From a checkpoint of a small transformer trained on Wikipedia: 15 layers, an embedding shortcut.
Each number is 50 + 12 x the weight over its row's rms, rounded and kept within 0 to 99. Layers, rows and columns count from 0. The size before them is the row's rms in percent of the matrix's.

# layer 4 MLP down, 192x768, rms 0.0533, rows 145-191, columns 576-671
097:36 54 52 43 78 60 74 52 34 42 58 39 38 60 38 63 50 37 52 59 53 73 54 43 67 46 43 46 30 39 33 45 50 47 53 43 36 58 80 59 31 25 53 47 52 39 51 57 27 48 40 37 51 48 60 47 48 42 35 36 64 55 64 69 54 66 68 50 41 25 65 53 39 54 64 48 56 33 75 52 50 59 38 45 71 46 73 42 43 35 62 58 55 60 48 62
093:75 47 37 39 42 52 47 56 53 43 39 64 33 35 54 46 32 49 47 39 42 55 56 50 62 44 21 44 47 48 54 36 45 31 53 35 61 31 76 36 50 73 41 62 56 63 41 67 48 75 55 45 42 49 52 56 72 21 43 52 52 48 34 50 90 46 44 50 60 47 31 47 47 55 46 21 58 53 25 42 54 40 57 55 27 29 44 38 72 61 56 44 61 39 64 51
103:41 58 53 56 48 61 32 75 33 47 53 61 61 49 33 34 38 70 45 33 57 50 52 49 48 48 46 49 09 40 39 31 53 73 69 62 59 61 42 58 44 35 75 37 59 60 54 54 46 45 41 32 56 56 49 33 52 40 58 64 54 64 40 46 28 51 56 39 52 68 42 23 48 81 77 79 63 54 45 78 76 60 42 43 38 49 52 48 45 57 43 46 35 76 62 42
099:54 57 51 76 47 39 68 32 32 43 45 62 84 51 52 36 59 38 63 60 57 42 53 49 63 49 57 51 51 43 67 55 56 56 56 40 44 55 53 39 41 17 77 40 44 63 59 42 61 62 45 61 46 54 51 42 38 36 63 47 38 75 36 59 59 41 57 31 55 62 53 64 39 58 45 52 69 52 57 41 44 48 44 37 73 47 49 24 38 57 58 49 46 65 50 67
097:62 56 38 43 53 63 48 59 57 31 51 55 34 45 50 47 36 63 58 62 56 64 52 60 47 56 41 37 44 51 45 46 48 31 41 29 65 65 52 50 47 22 65 49 39 50 34 26 69 32 42 45 54 14 38 49 50 41 26 28 47 42 51 35 78 63 28 43 56 53 53 42 35 31 40 52 47 39 41 63 44 66 63 66 47 47 57 42 38 32 60 35 58 63 47 46
107:53 50 52 60 58 58 48 65 43 56 49 65 53 42 43 29 56 47 58 41 69 62 67 39 42 51 38 66 52 51 35 57 70 59 58 33 39 34 44 64 45 42 34 53 84 47 39 47 73 50 42 65 75 61 60 38 50 41 31 52 59 40 57 51 63 39 65 52 24 40 74 36 45 48 57 44 56 41 63 62 35 70 78 56 40 50 54 46 24 39 48 52 63 54 39 37
100:46 20 74 25 40 58 61 34 58 60 55 35 36 47 57 51 35 38 52 55 53 52 60 51 38 64 27 40 58 46 40 52 35 18 29 51 54 40 43 54 50 35 32 56 45 53 49 35 33 53 45 35 41 54 47 34 68 54 61 60 69 41 32 45 53 48 42 45 45 33 41 37 54 60 52 53 62 35 47 42 64 71 56 44 53 29 23 44 47 46 52 45 45 19 49 57
101:53 72 35 29 68 47 39 35 55 45 44 34 26 55 55 63 42 59 65 62 45 41 50 41 39 53 59 56 42 46 32 37 64 81 57 70 49 59 59 39 25 67 45 55 72 47 70 62 59 35 41 36 44 46 50 33 30 66 59 30 51 67 55 61 51 39 45 46 43 50 58 48 56 50 34 57 51 74 55 27 60 42 71 28 58 49 57 37 39 65 58 61 62 47 30 37
100:66 53 64 62 32 51 69 52 57 69 53 42 50 69 70 58 47 42 51 53 59 54 64 51 69 57 39 63 40 67 63 38 49 62 61 45 45 37 47 28 71 61 51 49 34 47 47 61 37 64 46 50 47 57 51 31 73 42 46 56 56 40 49 60 47 50 57 38 70 47 62 80 68 35 63 68 57 54 53 46 49 44 56 39 50 46 51 61 62 44 85 50 68 47 46 43
097:50 57 76 45 38 34 42 71 47 57 52 54 19 42 56 47 26 69 36 55 62 57 56 54 67 63 47 65 39 48 55 55 50 31 48 25 58 45 56 35 40 29 60 47 34 42 61 43 42 31 55 70 46 42 59 54 51 59 46 38 68 23 34 64 50 65 72 36 45 42 66 47 45 49 45 25 44 40 47 70 73 53 30 40 57 62 38 50 78 25 29 51 65 56 64 67
100:49 44 56 42 40 44 59 47 49 54 08 49 50 56 42 49 55 58 24 51 52 81 47 53 67 49 19 37 47 44 47 54 51 52 43 59 57 49 51 49 34 56 60 38 21 43 49 65 41 26 70 49 53 29 46 57 49 79 75 65 50 48 44 61 42 49 50 26 53 34 58 43 62 41 47 46 32 47 58 29 29 52 50 55 48 66 37 54 64 54 51 49 68 66 26 53
095:64 40 55 46 58 55 52 57 39 57 63 50 51 62 44 47 71 49 46 70 54 39 43 52 54 35 53 45 45 41 37 47 60 55 47 66 63 57 22 42 41 33 56 42 41 36 66 38 34 58 59 43 65 61 31 54 44 44 35 51 39 47 58 40 33 45 65 56 44 60 52 66 54 44 45 57 59 60 53 52 49 53 56 42 73 47 35 67 59 45 39 63 58 73 48 58
098:41 36 65 26 37 34 43 32 57 60 36 51 52 41 65 30 70 55 34 32 42 69 55 53 38 39 53 43 28 49 60 40 41 59 23 36 73 52 53 46 61 59 52 65 46 39 56 40 31 41 47 53 39 33 58 63 51 59 52 70 63 57 41 64 58 55 64 43 54 50 64 42 39 69 59 85 54 55 45 59 47 53 52 52 41 49 42 53 70 51 60 50 54 48 59 62
101:62 51 44 64 48 62 67 62 46 56 65 37 14 46 39 53 53 48 43 62 53 51 70 19 55 36 55 40 29 47 60 29 48 48 75 45 55 52 61 57 41 49 39 66 52 30 51 51 61 50 48 68 28 62 41 69 53 50 71 56 51 61 51 59 47 38 52 43 52 45 41 25 45 65 52 45 44 48 35 48 68 53 54 40 68 30 53 35 72 41 58 44 64 62 58 51
101:42 49 49 68 66 79 54 43 26 46 43 50 39 60 57 56 53 55 27 51 55 55 51 39 72 45 71 44 21 38 59 43 47 56 37 49 64 49 71 60 59 35 63 36 45 53 53 47 36 52 31 30 41 82 44 58 54 48 58 63 43 17 47 52 46 38 59 61 51 37 32 41 38 36 43 56 59 50 57 40 32 48 63 36 65 41 39 47 52 52 43 67 46 62 40 41
101:41 54 32 62 53 44 36 50 38 33 34 45 47 59 41 80 54 49 48 56 48 38 36 29 50 58 35 57 75 40 44 47 35 36 66 61 69 55 37 62 39 49 56 48 33 64 44 70 55 59 43 52 48 67 49 60 43 59 26 52 39 41 45 39 42 55 39 34 59 63 49 47 51 47 39 28 52 50 55 35 40 24 36 52 28 43 54 38 54 41 42 45 41 59 32 51
104:71 72 78 40 57 53 34 52 34 36 51 55 45 39 46 31 51 40 46 50 39 52 54 69 45 46 45 34 56 53 47 37 41 55 66 51 56 41 52 58 59 85 52 60 34 48 60 58 65 32 51 86 46 61 59 48 55 62 58 65 50 49 63 70 33 40 58 40 41 41 49 60 55 49 57 48 47 44 73 57 43 49 54 48 42 51 44 56 44 45 32 88 37 32 80 43
096:47 52 29 28 45 43 51 53 37 66 75 60 22 68 49 66 57 43 56 31 59 59 43 46 50 46 63 32 57 43 68 38 50 37 43 59 49 58 41 62 47 35 59 51 50 43 27 65 84 60 37 61 54 59 68 68 28 56 52 81 76 62 41 35 73 51 52 43 57 36 52 47 52 73 39 53 52 62 84 57 61 43 45 52 58 50 35 36 50 55 57 37 52 63 48 49
099:44 44 42 56 42 48 55 41 77 41 64 65 33 36 57 46 74 71 76 57 58 24 24 35 54 66 44 34 58 48 29 66 63 49 34 43 46 61 50 31 54 51 44 49 48 27 51 51 61 56 41 47 54 47 60 42 55 83 51 39 32 51 33 39 54 45 39 42 52 59 46 42 49 51 53 38 56 63 45 39 21 40 34 38 46 37 43 41 48 62 64 42 36 37 61 26
096:55 60 46 37 49 59 74 34 55 49 30 52 39 45 57 41 30 36 40 60 45 69 68 62 46 44 44 46 36 48 35 58 64 53 62 43 52 56 46 56 53 71 32 42 56 55 46 47 38 41 36 38 51 46 51 77 30 39 33 56 56 45 58 75 35 30 48 43 49 77 36 57 32 63 53 40 48 47 28 50 31 83 41 51 58 70 29 50 38 59 41 53 33 30 58 30
100:69 50 63 42 63 38 68 35 51 43 44 63 43 65 58 55 46 42 62 68 45 36 69 34 45 49 56 43 61 53 60 45 68 75 53 28 39 37 47 53 45 49 70 47 45 60 35 77 64 56 35 58 42 33 35 49 48 44 47 55 27 63 33 70 41 49 41 33 43 62 30 49 17 39 36 55 55 37 51 31 65 37 61 43 65 51 60 61 53 45 52 55 66 74 50 63
098:57 56 51 54 59 64 64 51 40 77 69 47 62 62 59 53 44 54 46 40 57 43 35 42 76 49 40 28 52 62 53 35 64 30 64 48 53 68 65 48 56 42 72 75 69 55 76 68 49 43 38 43 57 49 26 48 33 52 58 29 62 49 37 48 40 51 47 43 53 48 47 29 49 52 55 51 44 41 48 50 38 44 74 49 58 58 70 65 49 45 50 40 67 63 51 61
101:45 53 47 41 49 48 60 42 52 44 51 49 54 23 37 43 28 52 59 46 55 40 14 33 40 64 69 63 50 42 50 37 58 34 40 57 48 30 45 61 58 55 50 22 43 45 63 33 55 41 42 56 43 46 62 79 59 61 69 42 53 53 47 57 39 51 42 66 58 43 33 44 68 49 64 47 35 63 30 54 65 53 36 44 59 47 50 31 69 44 41 49 48 58 49 52
099:44 51 29 47 55 42 46 31 37 55 22 48 36 62 51 54 54 52 70 64 54 60 72 66 30 42 46 47 43 54 27 58 63 64 48 40 58 26 36 54 59 52 43 52 52 44 57 39 57 50 71 58 53 38 53 60 63 55 35 46 39 37 55 45 20 24 50 63 47 63 49 29 60 40 47 45 47 47 81 51 46 56 49 53 49 45 64 46 56 27 45 47 54 47 46 39
101:49 50 71 29 30 40 61 57 54 51 40 50 51 74 46 27 52 30 46 48 51 28 38 43 48 46 60 59 41 62 54 69 54 71 57 46 54 48 68 89 53 40 60 73 55 60 49 42 42 40 46 40 64 33 60 25 56 46 40 52 61 48 45 36 63 57 60 69 20 40 68 42 43 45 50 55 58 58 58 33 56 47 39 40 53 28 41 68 42 48 50 56 55 30 44 64
097:44 50 45 49 38 64 74 35 41 58 60 32 60 45 47 52 67 63 48 66 56 52 59 62 59 48 43 58 58 48 40 62 36 39 61 50 50 61 51 42 29 49 59 44 47 34 42 51 52 32 49 66 55 65 63 42 33 40 43 47 52 46 56 42 53 56 73 62 56 61 51 51 44 49 59 74 70 55 44 50 33 49 50 33 37 49 53 46 76 47 64 32 45 58 65 42
096:51 69 73 58 53 49 46 69 50 22 15 47 35 40 57 66 62 39 69 66 57 50 58 60 53 50 52 47 67 45 62 55 38 49 53 80 64 58 76 49 46 39 36 54 52 35 65 55 48 60 56 40 50 69 18 61 58 50 71 54 51 57 63 72 20 52 55 38 46 38 56 53 40 40 57 47 45 83 17 57 40 81 44 48 33 60 57 49 49 34 33 49 68 44 78 48
097:61 47 36 44 26 44 57 73 35 57 47 59 62 42 55 45 56 64 49 28 51 49 39 32 31 55 55 45 43 40 32 74 48 36 38 49 55 42 47 68 46 58 53 27 31 32 52 40 44 24 44 56 65 51 50 67 43 61 61 42 58 45 57 69 47 57 38 51 57 43 64 30 44 75 58 40 53 58 63 46 39 68 50 43 37 39 60 52 74 61 35 70 40 58 52 52
103:53 41 76 33 47 60 42 43 38 39 45 56 54 54 61 57 49 61 56 61 71 59 59 22 58 77 66 67 50 61 23 46 36 50 55 56 62 36 68 28 47 48 49 49 69 49 52 74 50 41 56 49 66 58 52 61 65 28 48 48 25 48 45 49 45 56 57 67 51 59 64 51 55 47 53 34 57 41 45 43 42 21 58 56 61 19 41 47 47 39 47 53 64 81 41 63
101:23 52 48 42 48 45 30 84 52 59 54 47 39 48 45 53 40 37 47 57 31 33 48 60 50 60 60 31 62 62 40 26 44 70 54 54 38 50 53 40 51 50 35 56 64 40 33 44 50 59 51 66 36 33 48 61 59 54 43 55 39 61 44 26 51 64 47 69 36 56 67 51 71 22 20 50 51 43 28 55 48 55 71 47 37 44 62 52 52 40 49 74 69 68 42 52
099:33 40 47 42 59 54 33 67 43 39 50 67 35 55 42 43 44 49 34 65 53 64 53 57 53 57 51 51 49 60 50 72 42 46 44 61 40 57 55 45 69 40 39 56 66 53 49 54 62 65 63 62 54 32 48 54 54 51 24 33 48 50 48 64 37 30 64 50 46 48 50 44 48 52 58 53 44 31 52 60 53 64 37 62 40 49 61 55 46 55 36 43 53 55 45 36
104:43 48 26 63 42 41 50 59 40 65 45 45 70 52 40 69 43 60 63 68 42 68 51 54 29 49 55 54 51 58 45 60 45 49 42 43 56 54 55 50 63 51 39 41 48 54 39 54 67 50 70 48 54 40 64 40 55 61 43 37 65 43 68 49 48 31 77 32 58 65 64 54 68 46 53 55 44 39 66 60 45 65 51 49 47 51 51 37 64 42 50 43 51 31 81 48
106:40 34 27 44 52 50 40 49 62 57 55 36 40 42 63 56 35 30 58 52 35 44 36 52 52 54 64 63 38 29 22 57 36 53 49 45 54 58 60 44 55 28 59 46 50 52 31 49 57 50 43 33 57 44 65 53 25 51 50 58 46 50 55 43 43 70 51 41 51 37 55 65 38 43 39 56 52 55 54 68 47 36 34 41 36 46 32 46 41 54 51 34 39 51 52 44
098:49 59 55 61 45 63 62 44 65 70 63 59 53 50 57 45 55 28 53 53 60 56 45 32 33 44 40 62 55 55 40 30 62 52 39 58 71 52 52 39 36 67 57 62 30 61 45 57 36 31 47 40 56 32 50 42 41 63 47 26 38 49 45 24 49 56 72 27 33 50 47 40 54 33 71 41 53 42 46 58 53 59 42 47 59 61 50 39 79 47 69 52 62 51 49 55
094:57 61 43 53 30 51 51 33 48 47 59 34 61 51 54 57 23 60 42 71 62 24 47 53 51 32 70 53 32 63 54 77 39 63 61 45 42 55 34 41 53 50 32 49 45 69 46 58 59 49 42 49 43 20 48 45 54 67 48 61 47 61 63 47 43 60 47 64 60 50 49 29 50 47 52 62 50 42 28 76 56 56 51 30 29 52 51 49 50 54 61 63 43 55 54 51
096:46 50 34 41 56 37 60 57 56 35 38 61 70 42 83 60 56 24 52 46 53 60 54 69 50 44 45 56 51 47 57 47 65 48 46 45 23 56 55 39 75 57 53 46 66 40 60 32 39 42 46 56 55 54 44 51 73 25 24 57 44 52 47 48 63 28 33 56 43 53 76 47 48 29 43 57 35 37 84 46 48 42 40 58 30 34 55 22 50 60 45 59 48 47 51 41
098:24 53 49 63 59 50 55 49 55 43 47 48 46 82 47 48 64 40 63 39 60 55 51 46 53 47 37 46 53 49 54 45 37 47 70 34 35 72 58 59 38 55 45 49 54 57 27 77 69 54 52 56 56 60 54 57 52 43 39 26 55 49 60 55 51 36 54 52 61 47 43 45 85 56 35 56 30 39 52 47 57 49 57 47 32 59 40 64 41 37 48 30 43 58 50 37
100:49 61 46 57 58 48 75 56 48 34 71 46 58 57 56 40 27 44 60 69 62 36 58 69 37 61 31 57 33 61 22 49 44 60 47 30 45 54 48 49 48 41 56 39 47 62 57 57 42 39 52 69 61 72 54 41 50 56 56 31 52 50 75 43 37 46 48 43 38 52 52 37 66 44 57 47 62 37 58 65 48 54 39 66 28 60 23 52 35 61 28 77 51 56 26 80
096:52 45 41 48 51 39 52 53 68 68 54 28 56 35 59 54 64 63 72 83 41 52 48 47 51 35 42 57 31 46 35 66 62 56 58 46 42 56 75 45 43 31 47 51 45 56 47 49 32 84 38 52 47 43 32 40 50 61 56 57 39 60 36 54 30 54 49 46 52 24 50 46 61 39 43 45 76 46 27 22 58 44 42 47 43 63 52 63 52 37 55 57 63 45 54 59
099:60 47 48 67 50 66 49 69 38 51 61 50 52 55 38 50 45 63 49 46 39 62 48 49 51 46 61 39 48 22 64 41 32 39 58 41 35 39 47 60 51 38 63 55 57 36 46 24 42 43 38 54 53 62 38 50 54 41 31 31 52 43 27 48 29 54 48 48 69 28 51 52 42 29 64 48 50 52 50 68 55 58 53 47 56 47 55 42 36 38 44 49 50 46 69 31
103:52 66 52 36 36 70 38 50 50 44 39 60 61 44 68 53 41 41 30 42 22 44 35 47 78 51 54 43 52 57 44 65 56 22 38 62 50 56 24 45 48 41 50 47 37 54 66 61 47 49 46 29 39 64 57 50 47 51 59 66 74 46 48 21 55 48 35 70 34 42 58 72 47 55 39 47 35 53 46 47 46 47 46 56 46 34 50 66 48 46 69 41 49 52 50 45
095:45 49 48 63 27 61 66 40 51 62 54 55 42 55 46 58 71 40 52 30 46 48 30 66 48 41 44 67 78 47 47 43 51 25 29 61 67 44 60 42 52 73 52 51 62 72 44 61 46 48 45 28 39 53 44 83 56 64 73 54 55 33 50 51 48 62 45 41 60 65 61 46 42 46 46 47 72 50 66 33 23 34 52 50 55 49 54 54 60 43 83 26 51 57 50 56
095:64 44 47 37 72 64 46 49 52 41 46 26 39 52 66 27 54 52 29 63 46 58 58 40 50 38 55 53 55 63 55 37 34 42 51 54 60 64 52 62 51 41 54 51 49 49 33 78 61 50 47 45 46 47 36 49 36 52 36 55 60 33 30 33 44 48 37 48 43 33 35 26 68 74 45 62 53 47 52 68 61 67 42 38 55 50 54 51 56 32 40 46 22 70 48 45
101:60 43 42 56 35 48 34 52 42 71 51 45 60 54 42 57 40 63 52 63 63 38 21 47 58 40 35 63 41 58 38 34 57 67 56 52 55 62 47 56 62 40 48 60 45 38 67 60 43 57 52 41 41 36 56 26 51 46 53 58 59 67 71 56 50 45 51 56 58 44 35 30 48 64 55 51 52 39 56 42 55 44 46 34 62 48 61 53 61 59 78 61 39 69 39 32
101:34 55 19 32 53 61 50 70 75 57 36 40 34 40 47 62 48 53 56 39 39 42 62 62 54 51 49 52 51 38 28 58 50 64 44 55 47 51 50 64 48 50 66 58 45 56 49 74 56 51 35 54 51 43 48 55 66 60 43 61 49 65 42 65 48 36 54 49 45 32 60 73 60 70 44 69 44 89 33 52 27 46 30 47 41 56 47 37 50 58 47 52 52 50 51 50
101:56 48 44 45 28 45 48 36 47 34 66 57 54 59 26 41 37 69 50 50 36 43 68 45 48 37 51 60 55 44 47 48 49 42 64 67 55 60 34 50 28 48 53 60 39 53 54 30 78 72 45 70 61 18 56 62 50 56 32 64 55 51 43 52 68 24 43 48 53 42 40 47 48 48 39 48 56 31 67 64 53 64 63 51 67 44 63 46 32 44 65 62 53 39 63 69
102:30 57 45 40 50 48 50 51 53 69 36 60 51 55 32 33 52 39 64 65 67 52 45 60 33 62 34 35 70 49 39 47 48 46 54 37 52 74 59 55 53 52 50 47 49 49 61 49 49 66 53 57 70 53 36 54 53 54 48 45 46 64 59 55 55 25 74 33 60 53 51 60 52 45 46 44 43 58 46 61 59 34 55 54 53 57 48 33 64 15 39 71 34 30 59 43